Part of a small language model's weights: rotary positions.
Each number is 500 + 25 x the weight over its row's rms, rounded and kept within 0 to 999. Layers, rows and columns count from 0. Numbers have three digits each. The size before them is the row's rms in percent of the matrix's.

# down: layer 7 MLP down (transposed), 320x128, rms 0.136, rows 228-262, columns 0-127
# gate: layer 7 MLP gate, 320x128, rms 0.152, rows 229-263, columns 0-127
# up: layer 7 MLP up, 320x128, rms 0.145, rows 229-263, columns 0-127
down228 103:503542507516524515481492480486508497553530432478500508527466501507501540468471484529521479532527489529471463493473503515517487482473496525491504532534490509499488523471512506554462482539542504491512524509541525482506543489549486455513486492501490505532510535526541493512540514551489523510513500519503462501472499536512510520529495494511536474502525433513517528557514528504498497481496
gate229 094:506499519458439500539535442525505545501501493518534501524525519464487505535511519458457490490484496521492471502476521541489519522443510521507488493489495528498487480487493502489493489470515499538504490486499505484486497502490499478537471511507490508503457529505523524471503527501519491569505499580504530488504501542548501516447453499511529501489498530531519490515549453487492491485469
up229 090:491500482506507530468494463555509476483513520488506477529535498463462516529488493466454492549502495501523502488488470480523478507443513540474493495503522529559488519507522490523454517499533477535508569483445478498495486525479519514530516520511533502526502524492465448483523489494470477509513515490506511487506519554479504498493472533509520478497526512512480476477515491557505521539541
down229 093:510460447527449513533481497500518492516503487513521516509475481530494507532474541430495503444469476498520507514462470530481507499490500498494544504490494480493516467505475524498463487495491520526485482440521491516501507512509486482501470511486507460481474512466480488474539464504511486524529473557523467481486473493537522523490450489475522516504486518529558500525565484489472477489515
gate230 101:488490484518464436516488510515475493497538507509545503489506461492513477530455477488503519509504481482485491529486531500511512498497517474510527437468473541503513514509523497519489483491497501507507470464490505531468506519498542482555517551578497513453506459482512456499523538502515550492463523478527502529547517524536524513514486507535480514546515475485458505494493471505519488518509
up230 100:507510500476522500503539419517530518503529508503465501529512468485540550484547483500499471505494466487517499512479524455503500518501528474558457530511510491517501507509486545470500502520484499486519503483500512488521500497476527468524518410479509498486478535517487499488517486508454487520525517484475481507519526501525508453503541509442469485469497536483535461522512510489515483490464
down230 104:477506570482457516504503492486499546523464514449509511490514533483518521506510530536476481474501519507509506477522509518477449482505525513474470498505516486510464491511495497485500485505511518526534442483511504460511515484527497480481508479439511507486457497495523512465524460478491480560545498543535498492470488484490470481470525465496506460487452535529528508486504450484490498475456
gate231 099:490506479469556505541483527541506528474492469543519506488521484470500477507511539452493526491496502483493505533463513477480482540505473462500499470496511525491502494505530464465494476474504469482540513486442544495487455520527520468491520531526518477465508474501487530513431508509512488496469540501523504497499484493498522470526456550516509483524512456513498477505479503493467467552486
up231 102:493497521497455517474505496497482492510514507517520517459526501519505521519489507495526505452545501505507507446521513584493524453500527496498503535492507508499479520458518492445527528506493544514480543517514540457483505513492440510502478490499502524478493500485490535496528492516568473515509478452535526484490485473474515547498487521556518464490502527496512460469511512498470481506479
down231 098:503509524517485483508515517493499528515508489445491492530535532496499500446524428528481530550462474483491510462494469541482502468471492492469447531518446479514488509498529490487459471521483489487519483506504541471485487489462464496490515517455481459507476493562508460508517507509437504512493466510472475491482501511489468478493514466487500522479455517480491493490495504498522539482512
gate232 087:530489455526498537480465509474505501484537519516456530437501496517540530513528419535550480500509494463494500500537503490504494503483492516515492471513493534481463472503509525496514499475542520525505510521508515520481499451492504505483507504510492506500502513466491512525472535510522497521487451486522498538472493501528527435528548484540498455467516517540540495511491497533463493479497
up232 090:484537489500499525519497476515486506497496501515506503450463499533460484495474500489509509519507477539527537474489510513475487525490519456481479512504498490501480545541488513451469527486507439504495474467560491514444504494523485501523554518455548468479513514522505496481501543487509476493521532515463475493518499489480499481553525513521527517506487507538517523492511495578488447494493
down232 090:512486532517492514484495543476462497496534480479515536486507494486551516470522522506503482506519530525499452501490526454489540458435491522497546519481466505469490540555477503505479486489518491490496476539519521479440480487518500499554492489462491489499546462540520481475483515466524492498496524493467469519494518520526497478513482495490505498480523459487513477526492514555475549496514
gate233 104:524478542477510521495502519528525434481506490481549459541476491508466500514517478500462449520542463485531480510475465511487471502507497475546529521524455541489482509534549520498478534524492492528507495475497506482531498486524521499492499508498532523502492500497539511448497478497524542496550497488515487480512512547559477481485509502484504471488478509472518500555475463478499488491526
up233 107:492451494483468488520498507490571515510504505535501493481490464479478502507478445481526474514524515509513519484514475511490506514507491452540485497517454483507570480553513504535508498538560495483521529499478566503502480510534531464507505512498551507506497520483499504512508502470498491500537545494516545537499461508519533479473507520496512512497495513453534501511528474532500547488484
down233 103:481466523465500534504506519515517459494458501550495497505491521498456470497469479519521521454497518501508498499490501538453507544482487494528498526446562505501489459469504496513492475523528520466501495471473528493491540563505488500495517550511527475483515464476509483479525480509495507534479522480496522548450478489482512477508516480496501496506527452510509507470516490488567487491552
gate234 101:499501529567468463504452493444508505539457476544501513474468543459482488506494520431514482459514506484493481474515498481507503498488483481509530522512542499503506537452503482469528508459502487534551497512498520513495440511501501497501481491522485505529501467457496534453506519496483469507497496471479484510499496505474505507532488467490458499458499534529531490541516486486495529508527
up234 094:541443495486517512473512493515494492465509504542512494452514471502485481493499471517498492469472479503500479480499487573539496481463475492483543462509469521470464486508492489475481483532475539510498489488466520478465475527475501508489475482486488467522503537534539494495452477529483531490529514487484500505571469493503468524509502532510478489497481515487539482468536481452542484518539
down234 096:485453504527499474519474509488525497475514522487476448488550497490526509504501481446488501452497546480478478488463482474514469471508519492522516489512515487529482476501527519534500466511473515509500444497460508525489497512462458537521490487513495518507503512500497525487509502506517469438498482487438476518496512507493512500502547458468503523568492521492493488524515562511491458545464
gate235 095:501521489505538493497522539540502506483490493532488475528486470492525539494482483463501535486518535527487536474484483460481546533499529551496512508503480497538531502542527549480477489505510508507517536490495518556458443467509478540468495484511472475510521509462488519498468502480479494487553528494489499513534470505549520501469520501520512500434550481480512508519478503501514517484481
up235 090:486507525544487476468446525491518528527490492492531480467493500510520482485517506525476500467512487503445519501513500532509455527479476507471464527499497478474445480470527499506483487518489487491463507483488534494532502511435499491515462508534525483507473469535489531473460526528492564481525506500541461451485513514496492516502519520463500451538494516533507515497513512500441470483509
down235 091:521495505456504495519496469502552519493516518517511494523517507474492512468479458451468519533509487486540504456496488452496516486539449451465504465469467497508492513516517504482495525454514522510462485541471538499482514520474532491563535468508544479509482505533487513496473523499510463486434499499454507475527511529540494479503524490506494496512489499489526489511463483537467501499484
gate236 094:476505519505517517467499489471538489486550474469469505486474482497480504519521514473443508497500491491521490473531520526484512483489450499494523521479493492492488500539529462462444452492480464485494523508483547463484515527471524500461506500476504513512482519471465505513457546545479505445483493540503480518509475520470512486477520491529515530524480468499517525477554516439512529497509
up236 090:512514504486474515531494485511485530507532517494500478527482466502503507492504495464479452484490478452473538503491483475461492485521512493470508471538529497470461478536510523467513521490535495510495492480505481445502479495534458471519422527506517488523507536484501481489477544474507488491506480524492484516459538476528514520526462485498483453493556476531448449517478487479510533512533
down236 094:484470493451502482533487503498511447530496523497502539521521533536473516485475523469531540518526518516485490504489488493518481560490539471500442491472500478519517476475435499546512462538525519491535513534471460489518488515497537491494498506537491501520515513522490489488507468471504504553493481499521505507537532506497464514450505485521484477451475506504521509503500474471551499544485
gate237 088:478520508503564508506506532501534510488492459517517541462495551484538494474501497507458494525508509492550480532517477471496478566520509496469485502527503493521497536489502525481514546526477509476499494487489457502540479477466515474480448519501524474502516507500484501521486512529504468447546497477550481496527478465484487486484528540511548493477487469500495494444537525505486492508529
up237 093:509475507516482548517501503492509463477529526493545472460534486517547570500464495505475497512492516478549487528475484480452516499501497531485530515460553529479463530550502529462539528541506511517521489471505470535486480491482493482495480426508509474489526497458469512508503504512500481511496479511538504494475525504457503470481508531482516466543512495512476514484502487474476500506502
down237 091:455460563479499493575496500506495475498484505493479516516520481531495462478478461479526449478526489505500452520507502479492505493499477500497494507481498508461522486490458495518489481495517516516489479538486470519471489473508509525527521508463527502511552499445476538540502471498495543529529527529472522516497471539466480494494507546496507532498510472499495518429482515499526529537499
gate238 099:532467529501493520467508485507518525521505502479487502510500459514411527513449496493459487497537528518525513544503492508479518495490493472507492519487502495430489513536487526490492476541508503503536496473498518526478523484505488491508527477544486506516498494499492516527441547506520566439523505533459522499508488513510464489548490486483512487485482502544480482482549521522489507522497
up238 098:471489534509490520508505499488463471501512487530510443506503516460505561512501485490499469475460481503530524483510517481513501474503472516507495473495512515500497515496513513559487542516474516482496482530525482453498523505481552521507521483486465544534499506488479493433510487487504504499523479484529474552547523486492501522447510456524462518478494467465531469458487494462500519468548
down238 101:507466485511522502508493504486472499552478488508472429512463511517507535489504496560516554485506485533538517511506546465493470468515524511487458501460487476501521514461506462474509510492494503508491505519532514510557495490547510522514460467543525532480471516491497470487516523501471494524490503530485482528536520520503501496453538528510521553483511495477503444514491512500498491448515
gate239 099:483496528469491490545463510472538524485514477502507452500503447566507505515489469468529517479487525530464475511480521517511484514464526512479519480479472524504528510455498530500472522514454489509495476522531512532500515506567499525508494494472472505525522498536545513463502507503508520511463545527453515456502482463509490501476535504529507473506503491429521464502514518494507501514517
up239 100:510470543517523478506517501467486502481476535505485534516533508445539517489500456520498431506494479487521524488483491474488547519529489530482445446526517538517509503501504511481479475508480493522519497462499467477487514507474514509521505500494513529498493507461465461526477533445535451502495485489489481465508559488521499523506493495453495521484458486521458527470519472466496490481488
down239 102:509474496511457535444515494512489477491551515497511534464456493495448509492524488575492519511499494509514493476517475488476554549537572502505508494513530501511466475520522507530522478475528482497481462488503490520489503482496490493522529499496540513509540489448503502511544521521554500514512487489530483504522503519508487562493492530478493484510484533524506528484532502457490475525508
gate240 100:485492519490561502514495488480498515482498513501546484475482514517529511506488516505509513488489506510482506528537523490470499528501540485507512423458461500459558503523453467505480515442506554510514534463480512461485510503510483489515498509502516543488489527507510506500526491487484512511497515453492542561507513522510489515482498518491458458528525480527534512483469469478460501520439
up240 098:500480502436499455506499493494541493516546479526503477473528456486520523501483524487496483510492545518498518530531511522520482497486499457512488428517505517521503459475462487490529508492492483426503518509532480500509478464512502490517513482493505527525483511529484474543493480488500486518480506463556518526495454481467500526526464487557497489526533525527524534468485474514487519531527
down240 103:469483452504536502488532496512481501516419521526493496534502487448469502510512493479488482500509489481520511472469478451502509541518503511463530530508507505504529470522515545515512492524506501474494496523490527493496525506492467471526487543555528531503532472486459570485518548519479530502513504533495552478480508511532508541484521496523520498550484518523478518489509505539504499540503
gate241 096:488526488481487496502484537504520516528515471550497486481491528488492518461491485527498541552487531472491481532447501504485518529515510547506526490485480491482536489513528515493471498525490522524526520523509488525492507533508540501536508479514497463528528467481474508500522518462487495496486485468505509534480467511467536536451511504483470513514557432458529472477525499513513572528499
up241 096:466485490514526510561484471507484508502563494471524525485505481501523493479474473483538515473491504515484475526533542529489488477515519492526515495497492502490475467550473494478453541489465522514524504486501511510482519519502509531487508506495442526481537552489503472527444522498453522477505540487476469526454509501522486494540522511495496514495473412520526491502495480482486502523496
down241 097:482479497498528514479498492515487491494457517473512533505477490469479494533482483536513464467510545529514490495519514497486475526502462523487513503523504500502475507504512452476531476454503485481516571511510499495515493500468504513472494494520513447456529493497482506529494518503461541471487480520497483494517444486514532489512518480457522522489466519511501473511473431478401526490475
gate242 095:491492512478437522474507481492497495493530520498530523516525495504515535498450543483531513506497524539521465521539495510502491528514443501519528512500471552479527485463551520540522519535500510478542478485490479538508495550479509494535486486523519500474500484467528501472542504489542525476504508487516499508510484490461498495452510461513498518483506545526491471513524545443504482535525
up242 097:503480503520523540518458478486511466502527514529503533539460530485498484510494454519474511499549476471498506484534524526495504475476487499546488499515534489495518518511495451448521482509522515531518485525495488499489492509447486485495512458496476451493517514490443484510466494497491451530544534550494513512481473508529555500526467506473486482506461537486500484486453499514499558505492
down242 098:489492470504498501477567500521544486526533485502539510459481488470481457468461515548495490517490484451487488475482487532474529481498494462465536527512481513550514501526475546515505494499489506482470511524496519482444499530482512498502514454508506493471513508494470490518533506508447526515472514480475500489506500533503522492513490516473493468424484525554497468520519521461512496526484
gate243 100:527478549493509501491496509520504492504497490436536505495516490541507515460530569501514478507486512489502500481481486503482513514529519581502534535531526481515533488506501528506507514479434553518540471520512460461508491525528524471523464503496518475512495479469505471480495527486504484498525486470557512482481525458506474468517493485469508513511466523508485518499496498452475525471473
up243 103:529500546504520511507487504533566535510544481506473512497496488478530499522517519485457489492462487489489559491484460461505532469496501474460511517496548496519447461550506468523500462529509524495481529493470519496506450554524510505541484495528509501493483535484494489544522493500518518504520505519507493458516511520519498476479486523484485500498477510476542532449473499450522495482475
down243 104:495494483502530497514489507437491503449513499532477458500467521477527517504533521533459529495509489523498488519513498488485526510510464487513474511513488516456465523549513491496497498525494511497510470505494466491500490479536497524493498541484473488533554492563486459513535438540497480522522509505463499514538458513534507512458522522492463453531483448537514477505492485511495474466520
gate244 098:495547505501506502489476507513497520507475476502534537515489526491453526503505522529513525569495517519489486500477485487507456495484502501499507539491540471537501522488487547520525479497521485520525516522491526504486502532504549465466487463540514557499468469479509496504468512487504462539534483460489464515543497494480505492477534488474506426522515527505515483488557465501520458526484
up244 100:484489491498494500483502486489524526540483516536485482501517513494521523491512489490524517465516507496544476523500519510474542520509513521490509482471498514533507513463460485470484468494521486480501461524532515506494493509501465470454470598493494435481515511529464513459476534494488457526499539504512523473512460478494506490461534515486476520496504517561486498494485466507532523568500
down244 107:489509516536497485514559561496513535534485449504505486500504495518503521487474494535499514511468519474548466500474531491478535520514494488471482540533461526505494502435478500497488484483478504485503503493496504487526458502491512474478503531506536475463547461492458502450512494478500530478494478506495481492549522506519505494470505550481460515527500521572517483507495489497459522527535
gate245 103:516466471486544509483524494517477448479487464457484511521476517491524509485503496510509462466471529519510514513507502518524482446530518508487486495457531485558498549500528445523493516498520547472512481509494513539471476566487488519469476461508529524472508468534516470496491527472468509450524476479466509543509520514494519468506506479492473530477458518483489482522515490490508519507478
up245 104:516488501474522496497557449502501521462481512553499520547500508530472427511518497511477528512483474532505515537517454479514495505468505509509515522503549468491493490514534485511487512510478458527484487479481520475476504508511510509467499475529455493455514523513493488487514554521534510488542579467497473535533536522487497479489466484504526514485480463508529470485507495507511531495487
down245 107:507496481511539537469533495489507512511493507522459554500482449531511472525517451499474458500522486510500499529552491465466500536433557499525508556506517501485545470525507473487466499536501505501475518490491498467532485529498462520472489483533517480448530495515495516495544500511500518502512542491494508485504534526531470467453487483529485475531504510493510500521531516491528511508495
gate246 091:511474493484530521518535487456453477490541537497533529526510455488502522494467493546502513510536547487509486529547492543499502494516506481494492473480485462520445513484488497504476483526515474470466493479490536496529464488465534479508518491508493504469526484499466516499509483544526494528568521501494495513488484493467512503485505482486481483566497462512482494469491516444480515476554
up246 092:456476534461548507539507446514523491471492509470508487479459467526516497482467508546501511473506551485500510518496463512469540430536480474458487484511522490522545522520515499457500525469509531541492568517527498484510476508504466534506515465529473504527465515551506490491506503497515526466523491504550502497519509517497523521488495483489496501490519518530501535474498505493505496496474
down246 092:548492481519540522465493515502477460483529524506550518503502501520516492509467524520528507478530464498461521475507498487513507573493540498559506472514504487534499479488474506506474473481484450544517503499493509489500537497515517479473510494450499468535498458487515482492475521485548530461517494492483474497565510478497491494462488474497470521478501484500533496540561489500468470478497
gate247 090:536518503462498501495513480494465498475495496470476481487525535492470557499494496529516491479460454528503500537479524512517543478451484509533510482538533521483485453493525460494530499441535544523518484512511501539517498529469507483517513529478537530513500471482507511530514509523540482484506463490486494450487506525476472472525492458528475453505498487521488487478490476463483489523552
up247 090:477465542496493529495487510504482487511538472476518483502505483509499542500507487481492463507487522523475488536474509514499498544467501536474446519485518487468462500530485489568501495487464527472498514531518510476535531503542467518547527510500532471502509466488535535490473532517491530508554468494476485517539485462521492505468475470557483476476486499526531506534512475540471480494521
down247 089:527499488483503496516545497451464486477464479515459529510506456525497487455478537504496474514488478526519531484511504507526524467482526520515533541492505489497477497536484497503525436518464520546527513544539462528526463517487511480512471537476483478548517515496506483468498519476486505495495524482460490454462477481491507512475490493432436516487506500509517530487495525527505495504488
gate248 087:522515527502480556467462466508505518514522483496523473503522517518509490531542515478543487511529482513479510540508477517471479484481494530523508505488506516470520520479487540532481518501490462476521462470520499492511466506495506494519492519494490540573520490488519519512540557463514498500488517490485529502466493495527482478439470431529521523506491521509468489479480528545507558517523
up248 081:491539465497518522494498446492496509478495472501507484467495537536540468484537527518504545525537498457546477518514501512478498499498515496533527519507544464509491527536479522487482534490503458472494517496497484471494498532498536536483512478508506511509510473510501518532501506475515531454501510474478463489477477470528565491497448476495454516479489518516442503492505490454561506517469
down248 086:470484512491517486481481509497485457514480504492520478531528514515487514506538462558477499476542496533456461484494452562499480499505474467500495489496524536505465523476512521441478499537517498516523499519497494524471540493481457469478490497506512481490491469528475479527483515487490448503530485508500519497459486552541453484485527499530508476508489492452535513503511460457513511456499
gate249 100:506471516478490478471520519458526533470541509510493456531468527512527546510497527483507493482501485514488453487520492497467547502521525524500518495509501510498485481483538488502535455528495446471499489516505489466508467540489523481498521525493473516504507500470481482457491494493499560501509487500516488511480497462506477549465535476507460511512512460483531454493593524488512466481503
up249 106:509457523563520526483486503471489490501505493517464468479493524460496474475538493495520529562510456513502498545517507544513511526527535542510506459469481487486486459470503476494468511474493539517524499519507528505470501536508495494502486484489529514504491489484528583510476491490501507550535503530495505514496530491502448554506520508476491500494469510551513503519473532496482468527516
down249 106:460536487497551499549461503506497452496480505529476476488517504533528497498460527544471508489486473464496503492523502489530493524528511486436493472489510509486504451549541517524515487480477512498515455521510524507496538515497498465497516545540524534514503500484520499507469559542516462522475524513475483495522479542477529498506494507511503458504513447504516469506496509493523505470447
gate250 099:478511538496505509500551526501480517466463514469508490503467465503459492504521480489452497459473504491503494491492486413467512492506507517506525484503511507504464505536524484521515467524501508502532532495484478458497494523499489531495515483478495539522419492458505465527462462502552499494466505500534517511536515449467516485532494511485497524501457497519481496491526501529491483503560
up250 091:487491464485514476485509497501474488493509504501505549506507471490509480460499495491529516453519491471420494527542504472479504541529508471514483463488517502513493545527498491488529497501477509426539491515450472542530478495541565516504507506503527517492550483475521467509526474503502482541503546489504525528455457485457527508505513523489481484515493483487524526490468498487508478494505
down250 099:505477493502557511513501515493474502518522564466540552511504494463491480490516509495508519498482516497517496498496496512467475521502568500474518523518537472499526550490518485498513547506511526488514465532505470486467504506512479458490491502489509551513533516481489470433510506490512499495538496504471482444477521515488519462566476530523508534477485485535495472497514534486511513449525
gate251 101:530486486491534494473505493498488521499466494509521525476531530514484510466454474485476508509438510492479503483461506495487517497451484455523496484502551478471508510496518530512490512531481452526515501479530515536499502517480486517486516510496519504492441520443501529506450487516535503539480502481507494546513520526472462502457481480478525476530479534527542505484500544455509437514507
up251 102:441515465481499504492517509459456468516470466514483512475532496492497515495481495488537508487506438496486555472509532467503498498524483521505501509491453510536489485580496545511491532523499513500523545477479475478466531478480515501490538460496503545497485526506495486494490497479488441531509495468456499470465523481501490490516482505514537558523481499499497507446499511512494498525476
down251 100:520469495501502495497500443524499476461496508484518517513473481515516505510473494527510513543507541549539513496504519532484519493481506505455450494521524490461491533472522453469473557498480465516532485485476455458515510508493529475500503472488481540487493461485508507534498478500496493478530510480444504512517496525519495433420470487509479502499460498496506522486484498480533496479464
gate252 096:528535496510499502504462490477470528482457557471499524473499551506499475547503523496462552513516526500464497471487489536494538481546512519465491472522477496514520482526507489510477519459477521533515499523499502558510536518497446440520531519523508506544494496508495538509490498486493522507502496502488502517491503527494483523501495543472520482440467526519487527522505503503545499555478
up252 103:512475522520524519461503494476521472482486495481525454493490468467467505515526491491510485500507511483497506437519457505494515479494465545462459496490467511496467520500496447503497519469486542493524510518547496493482506535518545535533541501530532473460490481485497501525491562495537473456512492521476466476466496491473521533475491521555497499490492537502464485511517466497505452504479
down252 107:550499447481475455446470542556496491481500523512495497518491517502521505507510462504509509456490505531468511481515501505476483506511470497540467540491476518527491479501541496503525504477488491485512478468503516439475492511514471519541502521468529485513517485489562531511512556519500492487481493538522507496528516450478538480488489487476525540501533539444500498499516520490487462464495
gate253 097:477513502525464514513481529509474541504506500512507473510504493502471502542546473516490496512516479516468519469501579502498491522495490529497472451473511520493526505545543490487478503532446504505512515462491497484464472523533456500511487480517505483467484536516516456524485512451541514547548498475497497547525447489472529486521509514499480502523475509496551528513497478491467496512539
up253 095:520488445514471471502559546521477479458507501473489474515502514507434487524491522488460532495504475443496459527497484504466510492463502526473494524510497491533514495547530523534508488490532466547504459524499520482512474495516528481490486510489539518487488545514529523497502459498493450490544481517508474500512523528507548512496478517481497522521517537475524481489466477477514539506481
down253 101:512532502517517533461494514525475516495481506507506481516509469503501462520501488456497506511522495464482491527517482498478515536481562523491499497515504492518522544536514514471516510568491533529547508488507558488546521502503504439506503525497485493522504482491523523474520499472480503544523494467530483458548489528531554482495467513462458439481498514526528520479509512488491498484462
gate254 097:528498474535526483472497533530468515504451452482537494499546536483514516481515494490511549482487515528492487491515468510498488516474473509464492488497482479508519495502485534487465490496567484467488531502486524541514537529482437488487457515500466512469486547507514515496479537502487485489524477487546507490458507485545488510503512516481489496474512488483508510503482481574555531473473
up254 098:499479473520517495483486537532507562477490505489528485556516487492482494520487504478569493482499508503457502475531516489512489532547520501493453502499489524473477511529446485552512470507486532469516507545534459548513483503525473518485475475512499555459520497533512522527472492540496500497529511530513486538506496480489513504473474512519537518494509487487492468544504490504510462467461
down254 095:468506446492559519525549501469512467482534437535482516507515526482497507522490468519513495481508487491464541529527462491526485506453479442480489524509521494534483509480457491518517492503545479481496530559483436484478505482513487531486477467501512484520523479483504533481459516453513504463509500533477488515508484500533491504476509528493511486476509497517510464488515492536509475531508
gate255 104:481526480476576453514454493515468449513510470522508495500465516461462459493546533485480510458468520479493531511515481461481539483477471501502517525520529538505548519500478487467498466503483472497499496497453461521498490502505488476545496508484491482483489486482465516486477517510552501511519478484472475512498519506540490494471519510475506500469519478494501557478500516534490503491446
up255 106:525515449486508486501469479454460514515502533485450548498507486494553500494535473488481487488456471536500507480517534496502516513521495471552483498487525511502493459472467491518484479490542510546530485481521492488485494506519497453531521496459531470511477440516475444523477520537527519497481510497547534487480501523492522511536477470504518505522514506501549478478459521504498479497526
down255 103:531530483474505475482530454496546494514478496476552492467453494488525503478456494497520502499514477498456498515517480507500482502497512479525499508516495511491497492527527455462518503463485437507536528447468495484467491517534510501495529556482488528497478486478492429529445449486501511523515501529512547527516470528504488503502484496489480498495522496496488467525474513505524497563478
gate256 097:479457482491507494529506502458483524483518544504541503532482534538481504526524522488514515509502466508528536481487530535488523521526518522502466514521517512530491487477476497454540533523505484507506494554528514511497513526539541459491494509464472512426492517505521484488482529506493545570489521536532498525512489491519488523535521500462475526489508534500507494479497456518523477513549
up256 098:465505470485523486535535514528510522494471500477515520492489499522479485511483499517561575473540507494469470481498500489499519539494514492473456504529524504545499515431511529539506511492518497516527477508453518508579520445501470504526488492505500523527509521499492473500523480499519510533466520476509510501453502509470508457478509517498504471512530528520531505527506532480469482543509
down256 104:469522521476532463521499487560471516532497510493538502526506457489495492551533471494522522503533522489497493494474490512460521502500495499546517508474500513499471518498440463492508515505524498487522464494501499533475550530506530504520493487491511528509556543564513480476478509505516452493518531498519519506515478489478506495460525519531494586476498535498480482518522499528509506520537
gate257 104:479501525476518520502482474448494478508513528489505443519510513510482478498521466495438444499483516557569527524506495500495508521510516530487498536489500551495459483538505522459479513525479533490499566517474488466432470489506500501466476507504480493452512518503515518515508470502492518516554505513496484474497492516515492468473479500501548484534515528511489502478469500479487514519490
up257 096:512539490513507463516473483499467510520533530497495475515509475495515495499512510490471499492503457514543478510511519471521441493489514557471526478541476469505524515476508512511529469486437549513476471530493495495553516505473512501490504484478540520487446507479529490518508540489517479430470534470500546511489510466498509493464491498530498528480494510533487507507511514480511571511530
down257 096:503518505516537479508498479495456499511516508494446450469554506476481513508508478496511519479513499452504519491533492528506498482464437531502520509503459504511541510489491530486467547507503509527511518547528479530469513529498524521531478573499537522481510520475476466488536514499481492488465485469448470481473498507502528506498462545487498502548540513509500518543504485508516494520525
gate258 113:502533549484466505547499457531526489463538494474484475550494478491507487484525502516455494516495482496499501481501481477517490495523507499555492520518529498509500484496525525470525551502570502520514481464513483483508506496483493542501505481544514495476485451485555517462530453505488484477457514475448505480523501518513494505500482513497518462430471524520470477486518509493498526528529
up258 110:480463478502500506491493505482436513518490490533531541530475503514490514513516474528494559455543540470533519487498513514476482491512443534505510482512484505561516498485514520504492512484512461494508478522523494535509485545533504514521538465500471436519509493523517506449507523502491468446533524465485464497491533446495498511506510516502524499501499505504482503481524507498549535474464
down258 104:511538485498501525478435499497493517505531496490501498509504467525487534490492485477443503456469532509496488483513498563492524517495473486505476452483506529491445509486526524511544509496521532493442528461500468497485504488498486485497508488451471525513484458527485460495511454542491492516486453510495541537512500473514488503470477450502528451511510471477500518536489507472515486545506
gate259 103:521482491478513570496466498527506495467525486508519528478496456521508510471500488464504490474472484518479509463495490476536494521498504455504579481512509470507477543520483501480486489474494490494477464502500527488499505449484492547497489497528499480544503490504508529540486495521479540485499500472503486520499477557475501488521550472492495537478497541453533517514548501556493547480492
up259 097:497521475506497486475513502440515469502488514522464500503533515501484512515511526494528510516486479449543522491482527516491522501489455512504514499460496562463489517498466474478506521479499457502508520512503468484446519489477451496548517572501503517507502474514498529482487501526474470535498526535468484495483476475518528540502466527519542454496514496488531493472437524484516467525511
down259 103:498480496512517518513469501462492517448549501455500522487495510502506490494501501521525498482517562498527510496495510473464466510499434501506555420530456524499491512529494493487490499515530488499510509526488493492468500494510451508487481501501525514524509483506533507445489526457491487537482522479476525527512470505494497490563481481529518457487505524492541486485532504561479505460474
gate260 100:519528472548533458494505491538488519511505470442490507477482566477547501513491524474497521489479485520515460490522532516501485553497512472464487479406504469470501492443478516507517499495479512514501460498520521533483488532483514495502511531508484529538503475498502493488534501489519507502493487490506491507487494484496453507507521434459498489484497499496528513479467484488490489530562
up260 101:543525553497492485491506508453502521531496501501509485461487504505493531507524551553494489455534483521494494480516528482488476507538517480488518489478497490534517525461538537498495539492513483493514516475436455512479527507509535510517474498522504506508483500509479529456530498487470534499486498476502520544473521491506484483519485497466478531454516446507485457503525497479416513520518
down260 097:527521470531499551516472494530486501501522522479519460497504480513454520495531485515493492504520505476550553524519500492523497499513476462501503488481488536500509491503517521499487496513528494496491521500502459528518457524541510498502528463483481521496496556502478496487496463518467505530500502530517466473489431532490500522513497496499527498462513537524507497537509522621479491521497
gate261 118:530536509493491495485445526484479489488510468449527537477484496498481519540504538477467471532508504488544517477467507491511523461504461513485511475473443503498496480504487444450488474514464516500469479523487481537528446528495508508463526490486491512555538471494457505500462526498544522532492521527503512520517503508491490518504507487469522529476525491479513509502475502435514528489491
up261 123:463510495517512479484497516452519509498533491466497485527517449484503541518501484439524464501499538454552557456517510518492521467507500502506481518516494498517499483523510505459446489499456486504508479528463488501506488529495514511486543477473461495508522462501505483484494522502514502500471473533465514493508532523474436517490439487501522569488505483513497496495517508449524518496490
down261 108:492498499518534515508516510529514526478537485467531492507531499500488479492494488501522497496513511520528524471505463533549513464487483555477542522463481502487523469493502484520465521515456475509517483523488503503563488492499510490487469420506484456536481492563508475487491523480498481528513490492514483516495507510462463522533474502458484549457529481457471509510496524439492507517482
gate262 089:524508512476505489564523496490498493452489502470503499522478515482506531485512503498471489505506535513516473481509505502524527464486505466522529443490544473498481506499483528486505509516561512480473489490456531494492544513505518468482510448514488452470527529455481474493485545497455502500497481517531468476479533473450466491504510453514469533508499483456529480519444545510502493508505
up262 091:510513497492513461502468526501519450542518483488506533514540490492532499508522491504488478470470525463497504491484480525483497527522526502494486526530506552508482511446489496488494546517519547515493527469519434531521509494501521511522477512492501510484516474502500512516508497513492472469449477537477533491469481491508464420529498469490499561492522481538479530478474497552453491496494
down262 098:531500501525496536493504502556502542537470559528515485466539454473495482550477473536463497493509491494473484493508501501482526526530520507531484493491512503498568515478519519506545540492537504526524533506507529491497516513482497490466468499505484531510492465489524506507507484501449493480499492520524534515491508466505528531498473532526536471506510517572434480477463512474501498488500
gate263 100:455451476514506496474479520445470476568565513486498495527507480459510483509485453492543524494481544474527474492451529498523523497474500504495468487500491500543481497483482510524497466517543521543527500488524542479547461504511491512518534490498535536496481501548492504514453508491494498474539493456514516512484485490512510510526520491497511475492522515512472491449529495515476504478494
up263 097:509518519531501525487478503491466498517492509464533511475476515488471477512536487510531514492512479460486486539471496486517501502515533442512484491521497507473507509510522491498457537487514528489425468480519507528531481528487559531486480462477490489461495467437532533508547503549521502494508530460527499513492493467493497527519449506520512496507467492446513491515497516476472455531481